Weights of a small GPT-style language model, trained from scratch on English Wikipedia.
Training: a variant of Adam for these matrices, 1337M tokens, 10201 steps.
Each number is 128 + 32 x the weight over the matrix's rms, rounded and kept within 0 to 255. Layers, rows and columns count from 0. Numbers have three digits each.

# down: layer 2 MLP down (transposed), 3072x768, rms 0.0182, rows 1900-1968, columns 96-191
# up: layer 2 MLP up, 3072x768, rms 0.0263, rows 1901-1969, columns 96-191
down1900:126120124068095237126111153100178081105092115164118137066180204037088131137159138220120033074105133174182114106134078183153196098173135117098096062110098205121118170140156159139150109178122081154154103134097097107064139111255109178103134145155084059125086117075147145067118079080127080028
up1901:121156114100155123168138153117099098119100125138197073156078098111140146124085108186152183096166108131154139158135101093065155133125053104204210102095110124159096160148026124140038134149159082098191115085068121054105140142161133140092023164176143085129239140120114157091152146208128140156
down1901:192127111116117189124136171206136134084117109163043006196204062166070139125147162106107217071034140105101231200139161135188045097160123115085133047188133213102122124103164141192129254203023124114070167141039175126177047167110164153127112047150061157128200097180187139135160140046188124193
up1902:085116160120121109129109104120128142101147147159146144155104105128153143084116123131101145138138131143136125126171110151139130130128089126139116077114150152132165135063083121128109154096090118125125114153143098128116113100116137119140107123109122149110127118127116124168128118141132100107
down1902:141130154130128125119128159149147141147118137141115124137145124159100140114113092144140114135103126120136133136112116112129134124133114122139136120160119130115126103121139116135154139096169134122124103114135130137143137115118150124124131145113142096143133129143091112143124132130112148160
up1903:125130142140159108110093107128127130108113107117104149164135084141124143078083131142085181168170128142125112120177115135134136113129130151178109120124165145092158156070141140130106146095073147128138123172173123136120126094094102118124096139153140146113109128128122114130083108149087125155
down1903:125142138158100117137116152111150123136086129153112138105132119126132144136143151111153141123136122146130146143151146123135153127130123127117116154131109123123125132154117159145131102123141117142128125127121087123143115115135127145113144127120153114110160147141109129132097140122120127139
up1904:091147186123111064195105126200154106160163119106165182152160111178153149127110163118122109136165174131129211132146159084112079118154145110171135205095118073149128091087053102130197132144095092134100094132139129190190109151173127123116124154094132124115158116165100114144161072154096082164
down1904:144130136116214153078130119110080200166063104152142114152091146157098084155148138098129116085069089087129122105116107179113143092091112148049119127134115118092108130123090072107181127129124123171176182172110125123150100155152122139098068122090086134121095123072083129114138085147113149079
up1905:148146111133108108087135119184114115097160160156093150156107103165151114087142148138153160107184118101106103117155133112143132091106106136128101066128100111152153063147109108120099162120095142150128113125139128140130135127092116119176154152105164144129123114149141124125128120145110118151
down1905:123114124111155141120113141133153114141103135118122124135136140071121115134106109135106135140135135122106149140111154181163135124114146125125123124153140121127121132125130134176160146132130118158131120118131135102142115105122157126120144133138148125131155139126117142132139128100129116146
up1906:085096147160129158121080123121118122113161127164094147074074155123120113141126153155151131137166172118056109096137144109088126129139145119110133130141163158149161145133141152083105137161066114108105141179157161157106153121120129100181135134095187135162188139200122125119097165151098184079
down1906:097116104119135167191178111111144152188130148128128093118101125074138155151126112145150180135082147127133091123042087145137158184136182058123143160152149157115089123131047146129147123155126119106131117118148147036100176103182093185088137083180112144142103180176109211101166105182102091175
up1907:162146096146146083079140094139119131145136127173144128158166116166080179088145104143133098080198177191019101193138114115166159130110093116062127093136113114163162129164178070148112154109167105132125110139128143123063134202112134095157102136115118184108110181130078124158045168058119085117
down1907:122173119030144174130111103197127173110136252105130160149177210153096061171161155116111097122153134109098130069148137191150132170134113125177201073137163102119120192107089103136189099176159126171136197114146138103165080080131099035159048138153166100157139101102192180083080094118115160189
up1908:122102139134149104132090104147118143153139126164117157130157139117135127122168169165129164115142131146120133120171119116096101103127118121112161111131143133135169159122138052112129121127139178149140149128120145149094134141115088132090109182119131142105107127130149105142100106092140152162
down1908:142152158129130154121131103144144092107123121132112126126107113123129131118140107115126136137122125138111119142122110155173141145113139124138106158135127132156131112143124130144130131124104134128147148129127133129127126130150130120133115117106144115124140140136105126142151143169106117134
up1909:098175181158140142183132127153126117130128126036156135154058084117088128192121160094134109086151118112148156103138111087086104111179109120096141141131112109148161177112058067124112164125074155104134166159221164119140143128090050111137128132115124157150104136140147080113124117150053144122
down1909:134230128161125101158134167152111100084130072080160082160100106107168142104122103132137157107163134093082135085183136160187042110084195125134108091112148092073191135125171161201164154141127110135121162111191086095123081156130124194086125131122136145096182070142102129130120124141167147146
up1910:074126144096116183107018093193129094105197116164137053194092131108133184131075092150088110065132121215108182077139202030101158164113107138122255087131171100152132102131141102149120070154118095162084053177058171110155167125080000031130124094129183190120126091107094053119154159210070156160
down1910:109082140030105115228153211146143076156152061153086113131159171154106129169068126096125053163062126092158077123087124136169081183123111119093117128117100162110109092110144109117166114088125071051083158125249057140135147028148190133125192154099110025071131051199225152223090149193135194081
up1911:105158119158144133101133124160137095132143141121118124148126134150126158080128143157128149128145135115126171092177140145127136095099099164134103148117162107194125117083105107129146119112133147138141127156149124111110129142045120116149118135123128142099138154118166126118094152129107125120
down1911:128123146108118122118098127116131124133135136142104131126118143115111127140124126121131154110111122129149103136115097139140141131137153132121125157143132130135147138137147140150124129117134156090154134121130109122154120121141119142123123121120121107118156139143127136168133152118137119137
up1912:124122141147098114118117108168111176080108150166116135113120123152155108076110129170111157165155108145079118114143111119150089110134068134124103136129150132150121112138121125118107134097129138129099112165149115170117123178083135078098101156125121147103119121129165161082137168107136125163
down1912:131103132144115139113147110145138141129127121091134091121115146143119134135096117127108125128129140143132122100097128189100103155134124123142129139127129130120129095174106136167134116110106156136159103099169144097159153126165140128126151113127129127174126114137135134140123094152133130150
up1913:162100149112101116113081129190121118086140136102180140114103080121120102115154182151097114144120120116103137131146117128158070148125129093158109114124179176151164146178085099119133142126083122144128129148136142157094147111139132075105157136117131151135111138114156120108092118151092132123
down1913:128121085121173142135197120139128093144110119140120128137125136148109111118103080124111087129137099144116164153099116153153151125107178144093122138119089109123098122134089115155158114132144118128145139118096149143114161145156089145111140168170123127117104131062135080115099148131141105120
up1914:159101139135097134172074110103145132129212135159214125154146130189075106133110150091082105113142175138133105132108163160152053124150141131121115060182129162177152107071122108112140114135121079108109152114153148156112135149125141145155152134111150158149080106047113163126101153093163137177
down1914:098183150149080091098175131169124087146138122113118045195129088082165186137140173164103106172094171112172095116123087153122101140100149071209163160157119163136085157134208206133084135100156106064124131160027109115170150198111140121099152098158165188115136139247066112170154138114049111177
up1915:153081117124109101096101092138162115077060125042071159153183061098159127108173197044110126165238117187119179051189097152118070097106093088208106219153127132116180189112162114172130189135108142139063109171127056143080048135101112158186061087210088139108104120174145161133137116043087126138
down1915:139188082070141043136160118006154126169153126036151173203091147190132092112088047116121081052128142163147132182091136148082121126131100112066163077129118098052118166142112202165130149123224119094164098112179161166024132139100126151196108077171161095148125143040151037128147114147112076173
up1916:133157146115142131116117130148126133150121108138090126142171108142178114062076119150113143132158125130102101128147117121136134119142104158125136099126171127125169144117118115153124123095131135135181133164117134141118102103112120128136124149152149186108100132109141125107107120137093142051
down1916:121120111134125139147132136123156127149146142119132125142117126122123135145119132125127118119136125109142138120127146143140128148121128120130147117149140123139127136142124119113131132132121118129128128134147123128154129126129124130125122127116138118131132150123121125144126126133127123136
up1917:083144192098202150111089116106149061149061161112122186117195024079093175136089119047144142021118147128118015143145144088199131120082154112049096250052127084118156234199146152089131098158124076139099111099144102106126130165087169135217155161067206113086011169030174104121126087118119002209
down1917:166241000120160172077161197148125088112125112149110173152147165124171097112147112190105107061125130094162177132125154140203101147032125139197131094192158134147081193162133041142171197034165115166059148127179126182106123094122214095133098140057148093129054147140161122109138115044128222163
up1918:074132131108135101094169149134137118164122155173203089179110151152176114101088141112088135153171140128175116091125147108156133097097095107119163118080116115116173140123101139098129179140107188075093079118145072150085148143144067170154099128091151115094105144107107158110136148208120131093
down1918:127161161109137136149173200141134135131128101110127153104168144099107141146146148133115111145100113113098148124098168135145140147133112147078154114102128136129141163113118094073118107140088137142087115128160106163126096137152126147092152095141098083121143180123167160155112129150122105135
up1919:134060122127066209131193071188115123177144137117129193158101059110161092137086147114114086219116134056118116094123129025138157099144106149102119165080106062168134091140141100159097159150159135180116138118118118180125137128134189170165164149152177073140075149169103118148135134143139177143
down1919:120097173126131066082145152115157141129155110141079145217071139126099113087122094077141137105201127208079198124139143180120093146073174121164101090162134119045126218145146132173118170196205085132136078154170101101050197068147146089164107116159059188143095125213069205144140195088081175190
up1920:089139203111104105130135058108149151112120118097099068210099113157068122153090146092136183099166169101083108097116181128084109017178034099146152117081042130224167189072201133158016070190162167141106188125148053117131094117138140114143075117127090111102102061114115162130076124100103087108
down1920:111121142154106086117125137086187128158107076140070103198193134193076113142127119156124111045076185071099108099128165198123064076222176077106149149117144107181127216101099142111154086172079176166136157193020204140146054111184169149130087095238106255126158106170203128183152114067136047116
up1921:129145098142125100107106095110091121091143102166158129131111137157137109092124128137115139117115145121109136168118138102146105077097087133131146124144121106172143131127119078150148163128114116176148126100144119130111120143108128116138107159131105149125114093124093076122091156141039115161
down1921:112121151112113127135145107145136117115114167124117116117109127159127137122128116139135114109087129119105096128098101157125132128123156125113129155118136144106114123128113131111166097107129127123121145147130147131150114136174122139123168118128142132112102157107133119158161137106134137133
up1922:113135129160143117112117112148140149126118127128138133116139070110087104105125125135116152113133136140108132165148106111138085132120160099131091076115098146156145104118089112151132119126124084169128132124163107125159111133112024106094099145107117113136112160071109114111091163149085154169
down1922:128117131150093146149107141112135130107141121154105111109137143125120160145119135130146125145145128109107163119127094103140127133173130124127134120129145130124105143100094175124141103124115113125139158156133115122115150140112140128148140102117131132134138154127118110122125124124136117121
up1923:095091080176154152110092078179135070125116141162108158197086040161127117165147086110159137167090097104173155153121151107165132065069095140143137109160129106098159059081120076140096210163099137103143099104087082075126135151141057174131095143167157075139160126124022129153140101114107167122
down1923:108197150077134147163095135137128174117072126082097161123174209041144072102129116126104112122100141121199142093141123145121212153072152115042137071050147156144048095149119151138194181117107190135181202155145141124203136136110117049160093155042100121120129104171136153157125110202108152088
up1924:113111128128096113133131117155128142093148116126104109142155117109147118119113124113096163140152147136068099107139145114132126114120118121140114126117110135126134129123154131127132091115131131115185126134089129147120100131117134101104147120129120138124116109110103128133114118146119114173
down1924:115127110126148125120146142120132134140114109141124141126103149105109134109133132114108137132140122136125118131106121149157154131140160135094130122127122154137133141121134145130134127129138146133130131124123139108110134114125127136126120120117118128111146142147102137133146125131130132133
up1925:094125095160171107075128129125151129096143122130137157081154038140168164126100070130032104141241131184129075058123181177171122061063097132183145138189110071128126148078161134105107174167102160148067104147133099181102104123090177096145101134136164204107154165115137123085094106097129037133
down1925:139111127139123104095202133141150093149073094165166125146168206151124172125081129166140174089071169150122104176102162184134117157134109061096181063129181154199152120132217182149123057143115141126137088143195088109168138141148135125097188121104184120100182136104194071070121104060077072099
up1926:156072163133151141116123073145073108148171131108063086160094143139123151142121189143090166110157133149178208125108145046141147096117095131072148088108131132141092216157136066151125191114126075153143150114124175189148153119120180196144169186132175164161144116154172097132163100121078141125
down1926:078173175116075177077000118064133253123127181090187169102094159086150104055090088117147111165081129139079190112164163139106158115058160123136112142202135090102110104115067152106140111148094151179209110169117146119172082112149093125109116066078120127106098129078037112130119205139124094021
up1927:108074102151170184133127159140064118167166209114137117205124033098135115111187204150131142174117108158105166097174131174085143094201020126204151173095168121137083100130147170163071101045130077135113095159154174098090173124124070130152097093083070140134142114088165182176113204161092105170
down1927:100102179204079133100137086161110093115100192194198201086079147128125081136093095066115194118103126131088100180121129129230127122046192117128148147083164093153068085204087018221144109184175049052219118089129165115119186147066176096137047205081139136182103130200056130173113126163090151165
up1928:036137196155116117149110108170110154097135116147135150123119130150133134106143147137163185114149114142073140135128146139121087098158141131165117122121161122124140140115130071132108106099138117128154088141128134108123135100116112135125126168136160196140159136122070112145089135090078098167
down1928:115122150132138121113122117123121120110117124127153144141093114120099150119130115128133142080110147135148123126123146158124127135132143116113112132115125127157125129140112135127165129132097128155132156130109110136134111141122132097128153115129107123154144138104096109118141112108094113140
up1929:122083094135049203091139151152132031110148204148105145103100114115208127133113130140129139117115142137067100097158137152156106118088156117158154162135133089090145151126179122206044148098111104108145070155091113078124136161075104128136120149161102153118054164170156059224119117168051093117
down1929:165153135115117157125114159139110114057152124117171100109147115087132211122092123062107114122136143150103034120154206066159113157064137099154089134145158127138145119163114140081165166124163162099068094095140136185047123186088110132173188099090112193141087095127096113092112125156130098144
up1930:113115134163121110128136093120146098115143168159119140105156075146168140068123130108118191125130125120144108134107157092165116103133114142134132122136143138207072125087135089080062127110116125110113127125166110131127133110112137140140094150067100148078094153136139140147067122156135124126
down1930:115132176122097120132129132144116152139111105125097134129121103159132117130151112097150130222114127110109150114103111146143095118089126123108107169179081094148135127112127137140128124106087118120136121148140155119130110124123128173115182140091133095095132176148108120160130140163129128125
up1931:184118149092147071149165082139162168048187123147105197105101140141112113107130098078111085133144133144101189100138220000161105151119125137140164074102164097092173158140166165150144104108200085230102144135112180155106175121116154164106192129134161145125172074218020113122120113066141128158
down1931:129057160102152147085159091146117129125109142110148141137114161103126075126071144138172069033125132133076137135111116226130095070104169118138090166161135150120086108122070096174202134149167118162154063196129116120151098056124186059105135154117146099112105143096018119126113139061109073062
up1932:123109149156051092144177024234145068143178116084177138169103109112109139098075138150165132116125145124065157112100078093198142120151096170147143125133167114172133072158170121123141158114165048158117142098089144103129142160113130085127123125161179146116164107138067139125134185114086176114
down1932:081160131082162156120126196050143104184107146107137162123171139138172167156119094123145135135126103133174159156136192210047092191076146144070103093068128108044199164167133073121124094138178119118122072141156156168188110114103175147160186077090122124192181171113102094156138092123128147123
up1933:145122133205131104093124131111138155111135145127147159153164121134140125128159160144088163123159147124127125088139084104150129083122124104157141129121142127168149097118135110132130151140134090140179108140122088133109135143117056119150089147157138145078085116109142111132145162108060103146
down1933:138130129129139162140112130150106140151111143133118133127106137151121139108121110134141110117136119104119107141128115125129142119135097136135086178109110151119158143126129076135120143123118145161083121105104093146134131113139145150135118119093133115140138121101143170122109130113134122125
up1934:119118105173165152154113134114133117096151117152140145143131129121158139120149155118109150138162164134079112108121158108136124117158128134166123159094172158164127143136087119143122095118088109123126091139147073136115155134115117125123117146115149163076112138125145140160111177143113104152
down1934:098137088113101112085113140157127158094120164140147112126115135141147107109105109094093112072120126112110168138151112095126163146108134122095133073169105140089170137143134083154144124142143168101128099126158129155133120159098106124123118167082103129144135138101157113089117135124139113124
up1935:159091158144133064086121088150124181128083115167202163059131108144105162152152128105130094088173146089142135086199100045156139125163120125158098073084117114107125125116129160144096132143148112139191079147241144072112088123137103122127142135118106148079118119124134128160129157196048075153
down1935:151152171140094090082163146125170116118140082126130089149097174052159111122198106086113159113166255166104097119167103146137106166164123000112128060121220069165108159153109110071079165133119115110139110133148141135185191146183137128100076168151187106118158057141141119135139128150112148137
up1936:118091147167137075151151087124143108103123150144118131154148101122116103110139096110144169153144126130113150146139140135141123079174078119150143138142134127147148160101110099101113123133130141142110134119095126113112129135115133176098123130094115134107138150047154153122091124153093098172
down1936:130159149113127118117132140119129132098134142109129158144137134128134144141143121139132125133120112134098202134118127167096135139089138120114097113115160116125139129137136144139162147117100138113139133129093129151150140123129102117128130142139150147146130150119117104155113136106100116113
up1937:119101074196137116173134046190168090172086093126066093163157088162111066129159137198086172065189136131151119096139083123158090143119152123116153061161090205156073097139125126077086171127118111090036070103159151192123083175131136171110054117194084128151067107088153169123110168079095138095
down1937:120131182099141155082120174123118200087158148134194152123093165072130140125101134078128113156129112125088152149114184145137170162165151129185077183117161090148173176086140099146155110166150142114138111165119082077116160124122112066142216133064148120016177172110133094142216124237126105186
up1938:105141124123122075110129131135087123128135129138127115149135085148151119110116138116144120133155162163109124113141118108154094133121121153132148148086146140157094169102117116121121139120121118139112128107123093133142124142140110143101124139107135156142109115087110105103112110096125123144
down1938:140094124107143142105140117103120099116112123098105132132161114119129121151117127111115116146122122131121155125127144129122145132099103127150119096131126126127135136141132138156126125154121133126120116167119135121120145130100118087163151149133127145135148133119108074131094156091110124129
up1939:080204163154145145154137164111120182178119159078186144255124099107088135164158127119128130134144125143152114133183130166088064141164140125123142104096156128167172168041130132152123132133098107134111120121088119149090082112101121115102130102118117157137111120092158102109092107127095184154
down1939:125076119112086117140149104137144053114135120182059132020098148163178124112069090118186120147113123119107145158086147136153162144103117114119105168151092149100092146182137137140158119101128126109156094133188167140118208155126166166137094185103133084179104147154081119136202163133115150084
up1940:093123129099121124124123135123114075086108138126140130112159081162164153118116160109149136120188113101137063094175113141135123101166153152180175120106167113157122074094102148154114167118125109187137120113154129133147123142117113100150120112141079109083111126107201087102132166111078113157
down1940:113160111144138113122140111114163118119128143106162141158091086175122147135111095100107168104079127131131125165143119177152173154107142126071126138118101114081095133126102121142107152111126146079125126124119142113135156127129113169141164146114140109158150130138117088106127139119118109162
up1941:149144135167127112143109091152126154102114155142141160182116121145170141105101120135108126136138138128093131132140158110135114087123089092150111163142137170150160125111114123105084127096106121145128114161140138138126124137092051111145055160126107129114166153106156110124134129143135111142
down1941:130131142100147129122132106126129135123138125132092110153150127157133137149115160121118115124124132119147090117132140144135107120143125124122138109124135141118127152135139133139120146125140131123121127145138138121135116164169139112148094114129138114140110076134124133123143124133125127149
up1942:134127119113124102121136152139150144145114143181131173148112097176144133110105137114110193139146135125115126102170149129111120106180135144110135119134132120123143156082129070132164134136092134136100145126134098150081104101082104163140133165096111119128094179147166147133108185102109142146
down1942:112122110089132098117130139153126120110125125153132093129124077142121158147097151127150140109133139131148118102113120121123130108095122124146147117121081115154147119131084096145123130124133146109155106113128119134150134164130140109115103120104154141141136140074096098144115128110115148117
up1943:175147060174119101229106039135159041151104100112040106152188042191169080144188133197087178052171145159129054108169128080154077124127095138072191068126089228145061126139110107074067148136135132169043073121165164153073158129150133152064014111219135143156106055140104195078118155030134161116
down1943:100137164079179138084134180125114239117149159129209162103076180048109121120120119096149104138113117105097162149104115156141174175154176130219111251117174048132150144069139091146154127148178156089136147152129099118176095106138130062137206116026140093025172171087151074179182098222128101185
up1944:137145156127120121142145075110115136120116144109132136155162096119179134136126136134116146123102145126114126165143118130158141073121131133144135146130170128159171149102117132133115103130107120126120110153132113123139153113096076110104100120141104126110143098071140112103103144105112102118
down1944:118141116165111149064118141133139156097109098131132130116109129130137101120126112108125121171149135134143136117121135170141159141072166143145121116150109130110120122144139124115144138132113150140124137094146137108132148122109143139129120154099147152142138141148077149118113066138135103094
up1945:174145078122130095059043170164120152170129144186139140162151062144153138143122117086141106103093152137160167168132139152120114139174117089131098104133146139140173113134110157181130165140072062118140123135096134146143080126104111105159115180115153166119172176077143128129121194186117069144
down1945:152120160118137106082120203119156075104153142167140130114021183126071179141095165216102134157115088150070019085116135167178089176066166147158105082074104125144078146122144160191216152107135134176097147201072139135088143152160132172164178172134131069121192126192071130156170123074142055133
up1946:141098196123095117084076130128123127087194074156122156141087134195165130045107105121125177119173133136110144106148133114140136076128136146077151109145158130123140141091098109162113168085108124170109112153147085143138138189107071116137118178110148147141123140109101135145081137111126092140
down1946:142136130192157174171158122114126133152085183108101083106144090136116104119172125108143095139148096145090134114139135127067138190069077160124123167139122136082141124152083117151122129131166086123187150181139107102143147092117166162136139149090127115127117138104101133123099130127128123157
up1947:126095103174143102179106113124146125139129144158139160132136135139153155119140166167124148102132140138071128097163121111128103130132144098136150149137152071163132168149074109111117122094126153129124117180121108109112111120108076124142090144145116132146104123102158139120116108096122102133
down1947:144088119123127148139147108124147123152110103125132124096123136148122079132119139136109124116110134135104139155111128128158138133139158129105105123169131102101115120144144134099114135140122116165107141105146127151127125140121195094127132135106152106134147117152147131129163140086168115152
up1948:125108138128116133141167119119124130139157084138115146129158126136145152131119129140130156135149132116141157109149184136143120102146112116133162125139163142103143144137103055135134122123122105128120105113139128117141117155080105061136117163110139160061142099105164079121122117132096164144
down1948:124127132133149123157118127109127142108118139136123093130149129114117143096134118125135129147127108126141103137136115135110113111139119143127120153137118100141142134115144130143131104113130113113111133123123126129121133125129140121122126104128125151129115133142126154117133154128118152120
up1949:104144115103124094138114049204088061097142072110086146085152079180123103163149171162192145181133110136109079100119149053117127135103122089179147131096177140175143146073128147124175107127139215151129171130153173143164117126166108142108174154088134198164101160091152126152076165149076067135
down1949:135133094121094112093223137062100067038078114131098126137120156114073155147209145026147126128107148144093078138149100099078124031110118075078056067099133139159113130125124065112167096157100139083122128152090140132090117123138182094162182100141103076100161129080123112096198146123154147132
up1950:140152096153112147137100146130144127135156134149131118167134127155173138109177123146129175098129112149108104145114138104135144092128074130158098115151123129150119086129130082152102122106134107142129081128117135129127108152086118138126137173127111126107151089146133138130118133166108157110
down1950:153122124128116129122130096108141110151108106082105126110138148147117133107104149117111128129117112118108129133146113149119111114119159143107119148130146090136107147125122123158116118143107135139130130132140143130126123141125121131121131123133127163138146203116128134119108149082145124133
up1951:090131145124161120135066070116150140145103127158112158118153132154135117143130130125095144149115143103088104119142124101107123113113137126099098119172133134165203151088149117171099133127110171133120111110167125136137118163107097134107092197149123172121145111149138101159067115138082102137
down1951:137102110132100082145123125127134112124121148118139102153108147141112134107145112124146159096154127125156130121113136109149141150110103132144131152189125144092130174161119110159109105146155113105114126121146113110126166151132125105139124087096161093124112124120099136090121116140121113125
up1952:113145135148144141148120137108130149098128120097122096106152133147136102114134151136117136143165139129109122107107144134083142075214102138143156152136137130135142142118141118127141114116130124137097118112148112147124124059130115105132108140116137126144122136107155103149073158114084110125
down1952:124131105086134124119129133109135113133146133128130141152155127148133101123120115143119154107117116157105120126105122105137132127130128136135131123140140144139141104109138086162160140135123159135145142136135157106117130145123104136121086101090130125121127145124096151130109127147123079123
up1953:118155150140091150104136143160132140112103151129160148158147116139174170118164174115106156128110106139127116122146120143133133096177136139140150105120124157177175115125099102138120117143146126110161128122149092109106127108093070103130074177160175169116129121076132151110112153120112073141
down1953:137155109125138112160103146096125137147125131115131135104135119109124126121124083103125123130110128145147092171136118136154125130147147128140135124141124123108127142156129158142142115153154127135134143154123137136115117121097186123105128123117143127114132146139107169114129119149133114123
up1954:127054140141092122189041093177150148195216107120162140103136147128127068107110163182150169113112141158114197151148092132107189138139150106175204179111046148121149114119155068130109087088145176155075046088072047153104226162104120070128112099158091153076084077151122135120100128137119143157
down1954:120087188132070114114188103111137127153126097118134154178114090134109145132127152131118202139156127121114132164088141192116111101127109126168092080097154152105082177174102192162255100122152113138129098163165168110253128075146229165083252164136082093129140146140158081164114101077101075148
up1955:144120161113103108114097146189159162154168116200157154149103093144131134111133066163128163126208145146140149090103123130144086115095090116167124089146162117112120114108095160087130165094100117183114103122121120098147123169104110090138118150110105152096160190143177157164108137106102095121
down1955:108151132130079107139159102102154134131110155146082123143121118120114139107093173126140114131062138117122094086139129129156163103130162123115143120132127138115098177147121147086120134178157095119110157099122079144096178154133163142133110116096102165112137168120136156121114098123135120142
up1956:115120110171134140116131098157140112171127136145118114156156115080141124141148137134081181165156167112121124119154122137158108091132125145156102154160158123141119159115104092144112158143130126171166054157152112143155096126124071141111143140138098190119155132143106078132130101112109096164
down1956:103131136119093094125101145137138146116097117164110168121106144133123146113142134128149107127128116104143143121114119108147139124114147132091122130116114125111102105146113138111135131127109129118121123149162141147108157128109135146116137145123139114159108125168143135168129119159146142122
up1957:173178121143135091098079157134104097149166125109140063084068156146133088129190080165083145119169142157170143055100137153088051106167105107089110013134134122113213103133094049064073140100108164137092140126119140128146117180069103118125136200074116149128104107213147116102162114077119180130
down1957:092136073140147130173174176066131176100100149180168197094127117118138128078141119074156050101116112151105125160082142141115103186100095129157120150080094186090133064162080163186188145139142108193155133065057000084167126112116150199123122132129127028163135175040162132086113129123124174026
up1958:150121065147095117129165086104068078133202161157068155087055030237115131095101043148160110160170138134157093159135151071239125109059101109182090154086138107071128161112100112136115128170157180127124113064087129105091224125124154184096084126074177127156114090111120136137147111150108114142
down1958:123105130138164197106175138193126169112092137062180167178170149085165089123114177097167093081160114127129171116135208241118156136085156139071111089138146126089120143085125060146199104167096179158156084124093151092155134110109132046174157152171129123059190080106079161129094162026125142135
up1959:145112125111183152146131130179123103176077116185203186229013137134088138044153104186059164132144164203144066062145133165103131105158000132254137079165165125072156050101084085126014084086078097200105125123192107104135254109002101114177049209157103101134118133071154152066060091109064174208
down1959:127150100106000160080169248152106123218056144123148148125174108037160120081183109056223169145078160153149024133110099172091128106227127108192092076131119144025125146112182102134201180115129129101097123135096164111140186096182131142154160194077110109135060111110184148136125162162159110113
up1960:149111137090123140112157150220116124161177071146072087165121141169094073151113125209131088124071157132104215103151169130136122156118087160108101056121090111115140129149131072149169156107137108182191132148127083143136125112189163070088111132127155097146126065145209109127135155137136170109
down1960:142138127123134123101123096010121177072088106126151171161133145137113188077116137106139093094134119109094102159119083142134163111141142129146123127137177139140120104124116173150112123168134150076105089110137149125158096070127096120157070187134132108164147130160046175074158135037110078063
up1961:143058127115065185089095140167109101075139126128144130109150093174092187138115153147174151087169169147147106095155162154146109105100102103119177104139161093136108135133142085128063174071153098171149124167132072143192151127132118098126096190150175111124080088177113153115071103103111147113
down1961:104143162116121162165094081071167111153129102086077103106183127132123142135131131143092148097138103144073077133125093083162093162120086129134160138094150095098086121152080149114137086171034129164108124093151100175096120087159121105137093061119178105161159174112084125101098123160113152137
up1962:061146145154190138104166082148095183108141132132153081119152201138154113127147174139064093107143134046127209084159138164179080079177148111200159082132160163137135151138082118145045159132070132099113105063143108141073109110030065202151086158141080115012132176061141151128131120097138140166
down1962:185126185110062243184140071082155182098155119150069185197119096142207174039125081082161139171071109153132142074140099171185189116133176103092120200141190110104123162152128156131117149195102109148140173113157154152086149116131140072141096169215144092193150211021056086097081115049110104133
up1963:105162124186130116106150118110140120110148142139152157164131140137183159092102136109098101101170173116111130151160062071147090132163105161114100133142180130126139145136142108150136141096123105110139091125098118086114166114132080139125102137138163162111133117144157097131114129103125112145
down1963:122133081156083107102068121119124130110137166136110095108141166168140154123099119111109133095126142123124111111147131163142121147145162108152127120155131123144113110139116109152162118115128141129121107117142121135142131148157097113146131176112122134086150100120071127124136159126075114113
up1964:154065120097093124176054136196151106153139135235161069148109112130123140120136145101160193138123102238177177106130167104039126088103064126168207162086223139148146162136125168218088087060157154128140093143090143178180201107122112132096119139122090182082072098114134118080125168184147139192
down1964:186080108126122093194192165206206056099075151162131164167170142173135158094157160008116090070123139072096071142165126103158038137147149127085149096107133177172130133097144204111143090124012146213057116105226120173188089135109099124100088060144132059006112114140248202137120109073180174107
up1965:119132105094112146090036062131103107066131147149102117151174132119172101143179072108141187086178116169120133063080127119137067060194106107097131057098137122144182157148156076153104123137142154191132033169165112144037160127122124094165139112174065134069147080160092130122124166078135221091
down1965:123142114123142155140105078164157178125116140077184117199152103140112131087131158172111118117106170079134110129188135142061103100140189090149211163177130098153117114112111094135160142099120115096132114168100120104184111078141138144118109130089146149109108162140077185121178069201191093125
up1966:067204110073158113171133131113133150094158153119123155127176139130104172155097146180087135168114128104135110211110134126161143142064105154088147049048085123107193057150188079171149227165138132167115085154153100162120099177148134119160137135151094133160158118170133198111154120109113144121
down1966:136218163085121143141076120083180097075158098139123211041165110162138126114116085147131147110176135108117121159097140123084113133103080115075096073170118073119105078153142124126212154164088159228120053094087076095114120151180121115129091177139074145253110145095115174113070103048097122082
up1967:114096135114075116081134122171112063073142112152111154061122153137207201127137169132148142145146140118050142040125144065110117145112127082148113153073139096121116142137071064172180098124131207161203081203151125067127115167135116120100123115059179210123120141109061163117094139140029170129
down1967:133113212087149165180099204170110091103157138186109081180148170110075205084117135129055176102101174169176174126148174117137177130093098078093131156024138237121102097107125096076131164142073165086155110144119174102075116181225063110155127096112016140092114044183150076098155126189103157108
up1968:110145161109119143175090108147146158082171148134066100137126152110173133121137144135204111134140110121114127123160112112123198162162144111123098142159193132147125143160117134123145100056078127165146144133159097158116072109140102142101113150117135099063140139101125115184109106114083147213
down1968:129163131105065159030123083107181186147123075179063137226177101195078082147051149115092077168122136097130122115106155118177117075108100121144080115141139119101084123112091144188141160168138087139137091108119155107117179129059162121106112163160117061174093107168138127096117142100156085113
up1969:104124086121118085086153119137128144149183148159087173095166118116187102161124140133136132127105129105080124114173131091162075136136082121105132120121162141160134133157089103138097136117143105196108093125163095110107138112095110137138105132103170143139149138157159134083104127130102118148